Part of a small language model's weights.
Size: 2 heads of 128 (1 for keys and values), MLP 1024 GELU, vocabulary 2048, 10.6M parameters.
Architecture: rotary positions, tied embeddings, attention and MLP in parallel.
Training: a variant of SOAP for these matrices, 548M tokens.
Each number is 50 + 12 x the weight over its row's rms, rounded and kept within 0 to 99. Layers, rows and columns count from 0. The size before them is the row's rms in percent of the matrix's.

# layer 11 MLP up, 1024x256, rms 0.173, rows 821-875, columns 0-63
098:71 61 52 63 63 56 43 42 45 78 39 54 55 36 48 55 51 43 45 45 35 82 47 50 36 40 36 22 56 27 52 40 62 51 44 60 60 43 47 35 46 65 62 55 52 61 24 51 56 51 42 50 60 50 64 62 47 47 33 45 45 71 24 31
091:66 78 34 55 70 53 66 43 56 47 57 59 69 63 55 60 38 49 59 47 43 57 71 69 33 31 38 66 46 54 71 35 55 71 45 35 50 57 72 35 51 55 64 64 77 53 44 43 54 31 60 49 46 40 39 69 69 51 34 50 35 65 57 59
102:69 69 57 57 48 63 52 54 56 60 84 52 45 68 56 45 54 57 54 39 50 73 43 60 58 69 50 59 58 48 65 70 53 65 46 41 39 42 79 26 68 67 36 73 43 54 63 55 59 42 62 57 62 53 44 68 76 53 49 30 27 63 49 49
111:38 36 58 80 52 62 34 51 45 40 32 39 61 56 51 57 51 30 47 54 45 38 41 54 58 52 60 64 46 37 47 56 72 57 64 49 33 63 60 53 36 51 48 60 35 54 49 62 49 48 45 60 48 78 41 54 71 31 59 69 46 39 29 51
097:63 61 68 69 51 25 36 50 69 64 38 36 58 57 66 49 47 51 46 51 59 36 54 65 54 61 61 58 58 56 69 41 52 27 55 42 70 69 35 49 55 62 29 50 39 69 38 49 43 50 42 40 51 43 55 54 60 42 45 38 58 51 64 31
097:73 73 48 62 45 49 65 53 51 56 73 57 59 65 45 40 39 65 34 68 65 78 49 58 48 60 44 55 50 49 39 41 37 75 50 49 47 55 46 58 66 55 70 37 50 55 58 54 60 46 58 37 36 71 54 50 56 67 54 51 54 51 49 53
101:53 57 39 54 45 46 24 50 51 56 35 51 54 56 49 41 65 48 53 50 39 48 64 50 54 29 65 49 65 51 49 46 43 68 65 53 39 36 56 71 56 62 69 58 63 49 39 63 44 62 60 50 63 51 52 42 46 35 60 57 54 57 46 46
099:52 63 48 68 70 39 27 42 32 53 57 31 55 41 59 47 58 53 61 73 61 64 54 34 27 44 50 62 47 47 50 37 45 64 51 53 49 28 38 43 46 36 31 70 64 43 61 42 59 45 63 39 46 30 49 41 53 34 48 37 33 49 45 43
101:50 59 55 39 35 81 36 49 58 39 45 61 39 44 52 34 36 39 70 44 37 56 41 50 57 40 42 48 43 58 57 52 54 52 58 42 55 78 59 41 40 58 65 61 46 36 67 60 62 67 45 46 64 70 60 53 54 37 37 40 59 34 48 67
092:65 61 33 52 69 71 41 39 58 74 41 63 62 69 49 38 64 23 57 58 61 71 27 50 55 37 39 62 57 53 72 49 54 68 57 56 68 51 22 38 21 50 50 44 38 54 57 74 33 67 58 38 37 38 37 49 22 60 52 49 37 41 64 47
106:68 58 51 34 57 48 68 47 38 83 52 51 42 60 55 48 50 35 46 44 55 34 39 62 64 61 49 68 59 55 62 83 51 42 45 65 60 51 60 45 44 62 55 51 47 69 29 24 68 59 41 47 59 56 70 66 61 32 40 47 57 31 50 48
102:46 67 44 40 50 73 64 31 32 41 40 48 47 57 50 61 51 67 65 61 54 21 44 33 46 39 57 47 55 49 69 39 74 70 64 42 46 58 53 55 57 58 40 54 40 73 53 47 38 56 65 58 41 44 37 53 34 62 58 47 47 53 52 46
092:64 38 66 79 56 54 47 30 57 47 40 42 52 45 46 66 43 57 50 59 44 31 57 48 40 52 44 42 44 30 42 25 36 45 35 60 30 51 42 59 37 61 54 53 56 52 48 51 62 64 63 57 23 54 41 38 53 50 45 77 58 73 27 30
100:38 48 62 62 50 51 34 44 54 58 36 52 49 25 53 68 70 41 46 33 65 44 38 60 45 52 58 39 62 39 25 43 61 56 66 62 64 50 48 46 28 25 40 41 49 39 36 43 52 38 42 29 36 69 47 62 59 58 61 39 29 49 35 32
100:65 69 68 46 52 61 45 53 56 30 46 57 44 45 54 48 65 53 45 56 54 69 54 42 53 49 29 41 49 22 48 59 67 43 41 44 21 45 50 63 32 56 51 52 55 63 38 56 57 58 45 54 64 40 57 40 58 58 46 53 54 41 67 56
106:45 35 43 27 67 51 60 64 54 64 62 46 62 52 55 69 58 56 47 61 77 64 40 71 34 50 35 60 53 32 53 60 59 48 57 63 53 52 68 64 69 32 50 62 36 59 50 59 49 51 62 49 55 50 61 55 51 40 46 40 52 43 55 34
106:71 34 42 54 58 33 37 52 40 53 59 56 47 49 43 37 56 53 59 62 69 52 53 47 49 47 50 54 51 46 71 54 63 48 29 51 48 75 54 57 36 52 42 60 48 33 42 45 28 34 51 52 37 38 57 44 48 36 82 57 58 67 63 52
102:73 40 50 41 59 48 43 44 44 52 45 75 45 45 42 64 45 37 44 38 23 45 62 42 41 54 54 62 68 43 70 52 51 49 41 40 36 37 33 59 49 53 50 61 59 74 43 33 44 61 46 55 53 63 75 42 55 46 46 54 52 58 57 56
118:38 69 41 49 52 54 66 42 46 54 55 58 42 52 47 65 69 45 38 53 44 78 53 56 59 54 52 51 51 48 60 37 57 52 55 27 47 34 39 66 75 43 56 35 66 36 41 64 66 51 83 35 45 49 53 67 46 57 33 43 36 43 25 34
105:61 67 50 43 73 45 38 46 39 60 69 33 56 51 64 64 61 46 32 49 55 21 49 45 50 48 68 36 50 15 66 47 48 56 51 52 54 52 50 37 34 47 65 47 76 67 39 56 54 44 32 68 43 54 68 71 56 57 61 56 46 44 61 55
102:48 44 39 64 51 44 40 46 48 61 38 62 50 26 60 34 31 34 83 57 57 41 47 71 52 47 56 53 52 37 39 39 56 53 40 63 41 41 61 51 36 67 60 78 39 52 32 45 13 45 47 33 48 57 65 54 35 56 43 51 39 62 45 48
100:75 43 56 55 55 43 48 34 62 45 37 58 53 64 61 39 51 44 56 37 50 50 53 46 48 53 52 61 47 76 50 55 52 56 71 47 45 47 41 49 38 34 57 39 40 54 33 49 38 55 36 37 37 56 48 33 51 66 76 56 55 50 45 46
098:53 55 61 71 57 65 53 37 46 54 69 60 44 47 57 53 57 49 38 37 50 50 52 49 33 29 52 63 71 40 43 44 52 60 64 15 62 45 37 57 28 54 53 72 78 56 66 52 24 64 38 42 55 55 34 55 41 39 48 48 56 62 47 62
094:51 56 55 53 52 24 42 38 39 63 28 63 65 52 41 55 49 46 66 61 50 59 49 56 60 45 35 53 50 61 41 55 45 50 29 44 39 42 75 52 65 56 35 63 41 56 68 63 47 42 49 66 57 55 54 40 46 49 44 55 47 56 50 53
100:55 42 54 41 55 46 49 49 38 28 40 43 40 30 52 54 50 66 48 49 49 80 57 47 44 39 45 48 47 46 53 39 48 39 64 56 52 36 48 68 48 32 65 48 45 60 47 67 51 71 58 42 60 65 50 19 40 29 48 55 22 41 79 47
101:64 45 56 46 55 59 76 46 51 39 51 56 37 51 63 47 71 32 40 51 66 40 43 31 63 39 60 38 66 35 64 37 72 46 39 78 45 61 56 88 56 39 45 52 23 45 56 45 59 62 66 41 45 10 53 33 51 52 31 49 62 33 46 62
101:49 55 31 73 54 63 41 61 54 59 63 59 49 45 53 41 32 81 64 39 46 40 65 54 57 66 30 52 44 41 67 56 24 58 52 53 46 46 72 50 73 44 50 59 46 46 49 38 49 47 56 35 61 40 25 61 52 36 48 55 45 46 30 55
111:63 62 40 63 55 50 29 54 38 44 49 61 66 63 46 41 47 47 55 89 61 72 68 42 25 67 67 53 50 59 52 50 40 44 91 27 51 60 48 58 35 69 50 59 50 67 51 36 51 53 55 39 46 67 63 64 39 46 58 36 43 59 56 57
105:42 56 56 66 48 57 32 56 48 62 61 54 61 49 36 44 57 47 61 50 41 46 34 73 48 77 35 30 40 43 64 47 35 53 57 45 56 56 47 40 54 60 62 57 58 47 66 48 25 45 48 45 41 54 62 73 61 49 64 55 27 63 77 56
099:51 63 66 53 58 34 37 54 45 44 50 43 60 44 50 52 70 36 52 54 86 29 50 41 33 57 50 59 53 67 33 38 49 54 57 52 32 40 53 58 52 59 37 44 50 51 74 54 66 32 51 65 43 59 45 47 44 53 59 60 65 44 55 62
105:50 42 55 53 56 51 56 42 55 38 52 42 36 42 43 52 85 59 41 36 44 39 32 67 40 44 72 56 10 44 43 46 41 63 65 58 40 41 46 58 51 52 68 41 59 58 48 50 31 44 50 52 50 51 54 48 52 45 42 46 60 51 55 48
098:50 46 57 58 59 28 53 38 42 30 58 54 41 62 53 63 32 44 51 53 54 37 50 42 74 43 38 59 63 29 51 55 36 56 42 40 38 53 65 63 46 38 54 35 58 47 47 58 77 69 45 43 43 62 60 68 58 23 44 64 62 45 40 50
107:46 54 25 54 53 48 34 17 39 63 36 37 74 51 52 50 47 54 31 64 23 64 51 50 70 37 54 52 77 34 69 46 75 43 52 51 61 44 80 53 67 40 41 61 69 68 49 50 55 20 57 40 53 48 61 50 43 54 50 45 49 50 60 53
099:51 42 39 55 56 51 41 48 64 52 41 49 33 60 54 32 42 60 62 61 45 40 38 54 28 67 40 52 45 82 38 57 44 52 43 45 31 60 62 76 46 45 65 68 44 48 44 35 64 45 62 61 53 33 73 64 53 21 26 54 55 44 58 50
104:76 53 34 61 42 41 55 56 71 63 48 69 40 49 62 38 37 55 42 82 29 57 44 77 51 44 47 55 25 64 59 40 59 65 35 38 53 47 63 52 54 64 45 52 57 45 44 60 46 47 43 30 60 53 47 48 50 65 62 57 52 60 41 75
097:57 42 73 44 62 23 53 04 59 47 62 44 67 56 64 58 55 40 49 54 62 54 39 63 40 49 55 40 64 57 60 50 54 50 58 54 54 41 51 48 35 71 27 66 48 47 71 38 71 39 54 53 40 42 67 41 31 28 49 40 51 42 51 32
099:60 25 61 62 49 57 45 56 36 57 45 43 73 46 51 41 52 51 43 53 29 42 66 36 61 48 49 50 49 59 51 68 55 62 42 40 28 61 62 58 35 51 60 62 64 52 55 46 47 56 57 52 68 66 56 40 53 49 53 74 47 75 57 50
104:41 47 51 52 68 45 53 48 55 42 47 74 50 51 58 54 39 63 51 61 63 39 53 45 69 50 22 46 72 53 63 54 33 71 40 61 39 51 38 28 59 39 64 66 48 62 41 50 63 31 61 25 38 64 50 55 69 59 51 37 56 49 46 46
095:54 35 25 54 45 80 73 64 58 41 39 52 42 44 66 27 60 59 64 51 50 56 38 41 69 29 44 40 33 65 47 38 53 60 62 56 61 50 68 51 49 50 52 52 55 52 62 46 22 66 52 56 37 41 51 63 50 59 64 42 65 57 66 47
101:54 49 61 46 67 76 52 28 58 44 56 50 50 38 31 42 41 44 57 61 53 65 64 56 44 67 22 30 53 41 56 31 67 42 39 40 43 58 45 55 75 37 50 45 48 69 30 52 40 53 50 41 47 34 44 64 48 33 40 37 62 54 67 43
093:54 61 47 40 31 61 63 53 63 50 45 48 42 53 62 43 17 35 56 68 35 35 55 35 46 43 55 57 31 45 40 48 37 59 44 42 55 58 56 56 60 51 49 56 50 63 45 41 67 73 64 30 57 49 31 44 62 49 61 63 70 32 62 22
095:52 34 35 57 46 63 37 52 28 39 46 65 38 49 25 49 54 51 33 42 53 68 41 53 32 54 52 32 70 63 55 53 46 67 49 72 53 55 43 56 42 66 74 33 62 53 45 45 56 54 68 59 44 43 37 48 41 41 37 38 28 40 44 59
102:45 48 59 59 57 61 42 50 30 43 39 52 49 52 34 41 49 33 57 61 41 31 55 53 32 52 47 57 67 40 61 64 40 49 64 44 48 56 54 47 57 57 51 32 42 51 59 47 69 63 57 47 40 55 45 54 45 43 42 56 51 51 58 72
100:63 54 54 45 48 67 44 29 56 55 36 63 68 45 59 56 64 49 62 56 36 69 33 50 50 61 48 61 41 31 54 65 48 46 60 47 28 56 52 50 49 52 54 25 47 31 38 34 68 43 62 56 51 40 21 43 36 46 52 62 38 34 56 54
100:58 10 59 55 66 43 49 51 53 47 60 39 54 31 62 39 52 37 48 37 57 45 60 56 44 49 48 55 55 39 22 44 55 50 57 71 37 49 59 64 38 58 21 60 49 50 42 38 55 46 53 46 34 33 61 56 50 53 61 52 83 37 52 59
094:66 32 51 53 61 41 51 43 63 63 38 61 41 68 54 61 66 48 47 51 50 53 55 34 53 72 70 40 35 49 60 51 56 50 59 40 55 39 46 73 26 75 45 61 70 56 46 37 51 60 48 55 41 38 49 68 54 59 51 62 71 81 36 35
112:49 51 48 27 51 50 59 60 36 31 51 45 49 31 59 61 81 63 56 53 77 68 39 54 43 41 47 54 55 55 71 77 62 49 66 46 73 59 46 56 53 39 63 49 57 62 61 34 59 56 56 41 38 39 35 57 64 51 54 47 53 50 37 63
103:48 49 61 46 54 53 68 50 43 55 53 45 34 60 60 82 50 57 60 49 57 65 48 55 51 47 47 54 61 51 38 49 71 46 58 60 47 37 29 77 42 79 81 38 68 62 57 50 51 54 40 55 50 65 49 52 52 49 50 50 36 45 59 55
106:58 61 52 67 26 50 50 57 27 45 61 49 75 44 52 67 48 61 40 61 42 44 43 63 63 60 38 59 59 43 79 35 54 53 44 40 56 45 55 50 26 57 61 62 61 44 34 46 48 42 54 49 51 69 61 37 42 50 29 37 35 29 43 61
097:66 40 70 55 79 47 61 72 63 54 78 45 57 70 33 24 39 38 75 61 48 48 62 41 57 64 60 53 51 44 42 52 48 43 56 63 37 62 39 45 45 56 61 59 50 50 36 40 34 56 50 33 69 61 41 71 48 52 17 63 59 53 46 63
093:55 41 37 55 51 58 51 38 57 56 60 43 45 61 48 64 44 62 46 68 59 69 39 38 41 57 46 52 45 67 21 55 55 33 73 64 63 31 50 38 62 52 35 58 35 51 34 66 35 49 53 36 36 38 52 49 72 29 53 56 55 50 39 48
095:32 43 54 59 34 51 73 88 41 55 48 36 67 37 51 77 54 74 29 33 71 38 74 51 46 26 47 54 41 27 73 69 69 45 28 41 54 39 54 65 48 41 40 40 66 42 41 46 65 56 73 47 63 54 37 44 49 66 34 40 77 62 28 47
102:62 45 55 63 57 48 40 56 56 42 59 51 65 62 46 33 54 21 63 68 51 68 65 44 62 61 60 68 48 43 49 51 55 41 51 56 65 49 60 64 27 38 58 69 59 44 38 41 40 66 37 57 62 43 48 54 69 31 68 62 31 44 40 56
104:56 50 37 62 53 49 51 40 49 28 39 50 52 43 56 62 38 41 75 54 73 27 47 66 49 67 41 61 59 46 64 49 47 65 53 41 44 23 44 48 48 30 45 63 43 46 29 39 44 39 61 50 49 53 45 55 48 50 45 58 43 37 70 52
104:46 59 54 35 38 60 81 53 44 45 48 41 36 50 49 30 18 35 62 53 62 49 40 35 33 44 45 57 42 52 56 65 60 70 62 65 50 59 61 46 66 72 34 50 34 44 21 33 55 65 18 46 51 33 49 42 61 45 69 37 39 49 52 55
# layer 11 MLP down (transposed), 1024x256, rms 0.181, rows 821-874, columns 0-63
105:56 59 61 51 22 45 45 38 44 29 63 30 59 44 60 52 41 47 53 60 66 70 23 62 59 38 49 52 50 42 49 38 48 57 38 79 39 49 42 42 39 56 40 46 63 58 78 62 45 60 65 59 40 40 27 66 38 60 58 50 50 58 44 39
085:34 55 62 70 57 40 42 67 63 45 25 43 63 45 38 59 48 45 48 36 41 49 36 31 37 57 43 48 52 60 27 39 36 80 54 37 50 41 40 32 30 57 35 46 50 55 43 53 49 47 51 37 53 53 56 52 38 44 57 30 63 62 61 36
096:48 43 52 35 59 48 54 52 43 51 46 60 49 64 53 62 55 39 49 56 32 72 49 51 57 68 42 76 40 55 36 33 70 43 50 61 62 51 21 45 47 44 34 62 50 63 45 28 33 61 55 51 40 44 22 41 48 57 51 78 53 28 60 47
101:48 35 59 39 31 77 24 55 60 35 43 68 29 61 57 46 30 52 67 62 52 58 61 50 48 39 55 51 49 40 66 47 59 80 42 62 62 32 43 32 63 39 46 83 56 55 40 37 44 50 59 54 30 56 43 53 61 61 53 58 42 44 30 59
098:54 12 57 40 43 56 83 47 49 52 57 46 59 58 36 37 72 45 70 59 45 48 36 43 40 32 60 31 46 61 51 46 34 58 56 72 52 41 42 20 47 32 44 57 44 45 42 48 79 44 72 67 50 39 52 52 61 37 51 26 32 48 59 47
082:38 64 52 43 59 54 51 45 58 41 39 61 59 65 57 50 73 56 54 36 52 49 64 59 73 62 56 66 36 59 51 53 36 58 47 61 52 65 52 41 57 54 41 49 57 60 62 38 75 63 45 47 65 32 51 57 34 60 50 49 36 47 33 41
103:74 41 49 64 36 49 35 62 41 31 70 49 52 68 57 51 34 60 53 37 43 36 45 42 42 49 64 57 66 59 50 38 49 32 43 28 84 34 84 55 66 70 61 55 53 61 72 39 41 40 57 54 47 40 45 40 48 54 43 50 48 71 51 43
101:40 60 37 45 50 39 73 42 66 75 62 49 58 57 74 31 67 25 44 57 50 37 70 49 56 50 60 54 45 59 53 48 55 61 38 64 32 39 34 63 85 51 45 64 54 60 38 48 34 30 31 30 55 55 61 53 52 40 53 56 66 56 43 58
101:49 56 60 50 39 28 40 65 62 48 35 34 48 70 52 50 63 53 45 74 46 52 66 53 38 56 35 35 36 51 47 63 63 58 64 42 25 45 54 52 54 40 42 59 61 11 40 37 71 34 50 47 71 46 82 63 36 45 60 42 52 47 53 54
092:62 40 80 63 53 51 40 63 58 55 55 35 50 45 48 57 49 44 48 50 29 32 65 63 43 35 45 55 59 51 37 46 48 39 72 55 53 61 61 58 43 46 45 48 58 54 49 32 57 45 59 46 44 55 50 41 47 50 43 51 54 45 55 68
102:56 36 55 61 41 38 50 49 38 50 41 43 55 63 71 41 63 52 18 58 51 41 53 47 61 51 51 44 67 44 42 53 34 61 50 56 59 49 58 72 51 49 57 74 57 32 38 59 58 45 38 43 44 71 36 61 55 43 51 49 57 25 45 60
099:60 32 58 35 57 38 56 30 52 39 64 54 70 61 53 52 30 35 44 42 37 51 74 58 36 68 31 71 48 41 43 60 46 52 41 63 53 43 55 50 17 48 61 66 33 55 26 41 62 61 54 26 58 54 46 49 32 53 32 57 53 58 53 61
091:60 68 48 47 58 19 79 53 56 50 47 62 37 53 43 62 55 82 45 71 46 41 43 44 63 47 44 32 39 48 46 44 53 34 57 41 48 52 76 60 76 40 61 45 73 61 58 43 64 61 32 70 45 53 39 54 41 55 73 51 44 40 44 45
098:70 63 39 35 67 44 60 62 46 57 39 47 60 37 52 41 37 31 41 60 54 67 50 43 29 57 30 58 42 63 37 50 55 39 58 53 54 29 43 49 56 50 35 50 35 69 54 35 42 57 44 57 44 38 51 52 72 43 36 38 49 34 50 40
106:53 40 46 42 52 64 41 63 61 68 84 26 26 58 42 44 42 68 42 46 38 54 48 40 61 43 47 53 38 59 61 52 45 54 37 80 36 21 54 61 67 34 47 52 39 35 49 40 55 52 62 55 57 51 70 59 42 37 45 66 58 55 31 35
102:57 50 56 68 53 50 54 46 54 47 29 52 48 51 58 53 24 64 48 60 45 82 09 49 27 73 27 54 37 40 35 21 50 46 54 44 39 45 29 76 56 44 50 77 50 42 62 67 47 34 43 65 45 40 63 31 54 35 52 47 57 58 54 65
101:47 63 47 56 36 40 25 43 43 39 47 45 50 70 46 44 59 64 46 52 36 58 31 65 47 68 49 73 53 54 55 50 39 53 55 50 51 52 55 30 48 56 50 41 35 37 52 38 55 54 30 22 70 45 64 44 39 42 61 28 52 47 34 46
103:51 75 38 49 51 67 34 55 46 52 45 36 67 43 36 75 55 41 62 38 64 31 45 51 41 68 77 41 48 44 54 33 50 35 38 37 43 54 55 66 76 60 33 42 55 37 41 56 41 71 71 36 55 52 35 58 42 60 53 56 50 59 50 45
138:33 71 70 44 46 60 56 36 30 45 44 71 59 54 43 65 48 46 49 36 48 59 68 54 40 49 45 51 56 59 47 49 67 27 57 45 46 39 48 54 60 27 51 49 46 61 34 61 39 50 44 47 61 46 36 57 60 65 51 51 42 43 41 42
115:47 64 61 38 55 43 73 61 29 51 55 53 59 49 35 75 33 37 51 40 53 59 48 64 47 63 47 52 38 52 53 42 43 56 53 59 66 50 62 55 41 66 48 38 55 49 60 53 58 51 34 63 61 38 40 29 60 56 62 51 45 57 57 28
102:51 32 57 40 63 57 44 60 52 51 49 54 53 41 45 57 47 53 33 53 26 39 48 50 48 51 45 45 58 52 70 77 38 51 56 39 41 37 44 58 42 45 63 39 57 56 54 41 51 54 30 39 38 50 44 64 49 61 49 71 34 44 56 49
093:59 40 79 31 43 53 69 46 68 45 59 66 62 31 52 27 71 57 55 45 54 47 50 55 46 65 35 64 49 54 50 52 37 53 34 51 60 42 31 47 49 35 52 58 36 51 38 53 46 55 44 45 57 64 39 38 64 48 57 47 46 41 46 72
088:30 44 73 37 62 33 72 52 62 42 31 46 58 35 59 54 35 43 55 55 46 48 56 59 48 54 43 48 33 63 59 64 55 45 53 47 38 14 43 52 46 43 53 45 48 29 30 44 62 68 38 67 47 47 40 28 74 33 71 39 51 46 45 63
093:44 36 37 35 39 27 80 55 49 40 34 54 58 58 37 51 41 68 37 56 51 64 63 28 41 36 41 39 39 30 41 54 55 56 54 38 52 79 49 62 35 46 59 43 38 63 61 47 55 59 47 64 28 70 50 48 55 29 48 40 37 54 28 61
101:41 60 68 41 62 42 49 39 48 61 70 35 77 40 43 48 63 42 67 48 41 23 48 46 56 56 42 48 53 54 51 43 60 34 55 43 64 58 44 47 41 57 58 25 43 35 76 36 56 37 69 57 50 47 44 67 50 59 54 32 59 61 61 58
092:55 57 42 46 40 59 30 75 42 48 63 62 59 54 38 58 34 56 36 51 55 55 53 32 69 54 45 75 52 56 28 58 50 43 41 36 35 59 46 18 46 57 42 48 55 56 53 64 53 36 29 63 50 54 55 34 44 63 37 49 41 56 57 62
107:36 43 51 45 45 54 60 50 44 48 70 65 54 41 88 71 58 31 77 55 50 57 66 44 50 55 52 45 40 50 41 53 60 59 50 53 36 59 46 51 52 34 80 59 74 62 35 54 36 72 47 44 33 39 57 74 49 63 67 50 49 48 78 69
094:39 56 69 42 37 56 68 26 41 45 69 78 56 70 50 52 44 56 60 51 61 64 62 59 66 66 29 48 55 46 59 64 44 44 57 28 47 47 62 57 45 38 57 67 61 61 65 45 59 50 54 76 40 55 69 43 22 44 37 56 28 34 59 66
105:48 43 53 65 84 26 45 48 46 46 53 33 69 73 38 50 43 49 64 36 39 50 34 58 26 63 22 66 47 62 47 47 40 43 59 36 50 58 53 79 58 55 51 48 63 56 39 57 47 66 35 72 55 63 48 36 59 54 61 58 48 41 58 68
102:51 48 64 33 76 43 47 48 69 54 59 55 41 52 69 49 50 33 40 36 75 55 63 43 58 51 46 63 58 50 64 46 62 45 61 50 65 47 33 60 47 47 43 48 50 49 45 68 41 47 39 46 20 73 63 50 34 48 48 50 22 58 40 39
105:44 31 46 61 46 61 53 48 54 34 51 60 55 40 42 58 51 30 63 43 54 36 50 32 32 55 24 38 58 58 31 61 37 38 48 69 53 38 29 53 43 45 59 57 35 79 28 35 30 33 47 48 47 39 57 75 46 49 65 54 64 41 55 55
101:61 46 63 68 45 57 49 68 41 29 51 47 46 56 57 49 20 47 43 37 49 58 41 39 51 57 21 70 32 57 36 45 64 58 49 37 52 38 58 66 58 65 69 82 75 52 28 54 47 62 61 51 28 44 42 61 54 69 44 41 49 49 56 41
102:51 39 49 60 45 63 43 48 40 54 46 65 59 63 50 59 51 67 30 66 55 50 51 54 48 46 58 56 43 47 60 49 24 60 54 26 65 69 39 63 62 41 40 62 42 30 51 56 49 37 72 62 68 45 33 42 41 27 73 42 52 65 37 52
098:27 67 53 57 54 50 52 36 58 67 56 45 56 61 43 58 58 47 46 59 42 34 50 57 47 46 63 42 49 35 51 45 30 47 62 65 34 60 67 49 49 64 51 35 52 54 52 47 46 48 49 64 76 28 42 43 54 39 44 71 52 38 42 56
100:36 36 49 48 49 61 45 44 52 57 46 39 61 60 59 50 54 54 72 52 50 53 61 55 23 39 75 55 49 27 42 42 57 52 50 79 35 41 69 39 53 49 58 73 78 85 56 31 53 56 36 51 46 58 42 39 53 58 38 25 47 41 38 48
098:38 45 50 55 40 43 36 57 62 29 53 64 49 27 41 37 48 46 58 33 65 59 48 49 59 38 40 40 55 60 27 55 56 37 44 50 41 76 36 50 36 66 14 58 46 35 56 46 32 61 65 77 79 51 58 54 60 19 61 38 62 64 48 47
088:29 50 41 55 33 40 70 52 43 43 59 58 49 60 52 49 46 49 45 47 49 42 41 38 71 53 71 44 51 28 55 53 40 37 48 50 49 37 49 74 39 58 44 62 38 45 62 64 51 58 41 63 36 28 56 59 56 60 47 61 44 32 40 42
104:53 44 38 56 53 49 77 26 51 54 28 61 25 54 49 54 43 59 54 56 42 29 50 49 54 36 44 55 54 31 48 43 48 67 46 42 30 53 47 33 62 47 52 32 56 59 39 58 57 68 38 50 52 54 48 78 39 49 46 66 46 63 70 17
105:58 24 53 42 53 70 41 53 60 72 51 50 46 46 34 52 39 36 36 55 39 50 37 58 59 60 64 47 67 50 54 51 33 62 64 45 45 62 39 52 47 47 47 39 68 31 29 70 49 51 49 27 40 63 45 65 23 50 57 36 51 56 20 48
101:54 60 57 54 45 62 55 63 59 30 59 30 60 46 51 54 67 57 56 33 19 41 50 48 41 58 56 56 44 51 48 67 62 41 51 35 52 60 64 60 41 48 53 56 59 39 77 61 50 65 55 44 54 58 56 36 51 44 54 50 46 60 39 60
101:45 60 35 65 45 58 45 48 58 62 63 22 38 59 42 65 65 55 50 45 75 50 42 55 49 77 67 30 46 58 38 47 57 34 62 35 52 23 32 46 59 69 76 39 31 29 36 66 23 36 62 59 41 43 67 47 51 60 22 47 53 63 26 66
090:39 69 59 50 52 51 72 38 44 40 43 49 43 23 37 49 43 62 60 29 49 35 74 62 43 47 54 54 33 22 28 35 72 45 46 28 45 60 47 45 76 59 47 68 47 69 46 47 47 47 54 47 59 43 25 66 39 56 54 71 50 45 49 36
104:44 47 52 60 39 37 53 41 39 44 62 54 45 52 34 51 55 66 67 63 47 57 71 30 48 57 53 46 42 64 49 43 49 42 52 79 48 72 38 69 44 47 23 69 59 52 56 53 63 50 49 47 48 19 41 42 27 44 55 33 41 63 48 56
097:45 63 33 40 48 72 60 33 51 62 60 30 53 56 53 26 49 72 27 57 52 40 55 46 31 65 40 40 45 38 45 73 53 47 54 37 49 50 44 36 58 43 42 59 49 65 79 46 60 39 71 56 21 54 42 66 58 39 44 50 51 29 36 41
104:66 59 66 50 30 43 27 34 56 52 45 54 64 44 48 47 24 49 35 49 61 21 72 55 61 38 35 53 62 48 57 55 49 29 61 56 26 83 68 46 44 43 54 63 53 57 47 26 55 51 46 68 67 48 62 56 53 44 55 49 77 44 49 41
092:34 57 69 29 43 70 56 59 45 47 52 61 43 57 62 53 42 52 40 32 32 29 59 39 53 41 60 35 49 52 36 53 42 39 45 47 52 59 20 41 81 43 64 45 74 55 41 58 43 30 54 32 37 52 43 64 65 53 32 43 53 47 45 55
113:53 42 53 57 56 54 52 45 55 53 39 39 29 31 62 51 52 51 59 22 62 50 50 62 60 60 46 47 44 51 52 80 47 32 54 53 54 49 46 32 61 62 39 38 79 45 48 53 41 58 38 37 49 56 47 54 32 53 40 78 35 80 59 58
101:52 70 31 38 66 55 59 39 64 62 43 44 54 71 41 59 52 62 57 63 71 52 63 42 50 55 54 34 53 44 51 42 38 45 54 40 50 47 66 42 36 51 43 49 48 35 47 51 64 47 36 46 51 37 44 57 34 57 61 54 35 48 30 61
107:64 56 62 37 62 52 33 42 32 41 47 24 25 46 38 66 52 37 23 43 44 32 19 43 59 37 30 65 50 61 51 52 37 44 52 62 50 54 56 47 54 66 40 77 27 41 55 46 44 60 38 45 42 58 37 75 35 35 45 34 43 61 48 49
092:47 62 57 54 30 64 37 52 48 54 58 41 47 51 57 44 45 78 39 39 45 63 48 44 48 50 47 65 37 46 58 51 40 73 64 52 42 31 54 51 25 56 53 30 41 44 56 61 32 49 47 66 36 42 55 68 55 53 53 39 29 47 33 62
105:42 58 62 59 45 54 45 72 39 74 62 46 46 40 57 49 48 39 54 47 45 64 51 38 32 56 57 41 32 38 39 55 51 64 44 29 14 39 55 73 48 57 51 53 41 57 56 57 40 30 40 49 51 64 40 35 54 39 56 60 56 44 69 46
104:58 42 52 43 42 56 55 58 23 22 53 48 51 43 47 45 24 66 43 39 44 41 27 36 54 42 51 33 60 39 46 40 55 50 58 57 51 54 75 73 46 52 59 19 44 62 43 36 40 33 32 73 57 83 66 43 45 44 50 54 49 53 61 45
103:78 50 51 39 44 56 42 63 24 48 59 56 43 60 41 70 60 52 42 54 45 47 66 42 54 60 74 65 52 54 48 60 36 33 58 37 51 51 59 65 18 45 54 40 69 40 57 57 56 58 31 52 55 51 60 47 41 45 46 63 23 50 57 50
109:63 56 73 40 26 48 51 50 36 60 39 41 48 46 49 69 55 49 27 57 64 40 26 43 57 79 45 52 50 43 48 56 57 42 52 38 49 49 58 39 68 66 38 54 49 48 57 44 36 54 61 66 59 24 60 50 39 25 51 39 55 23 45 32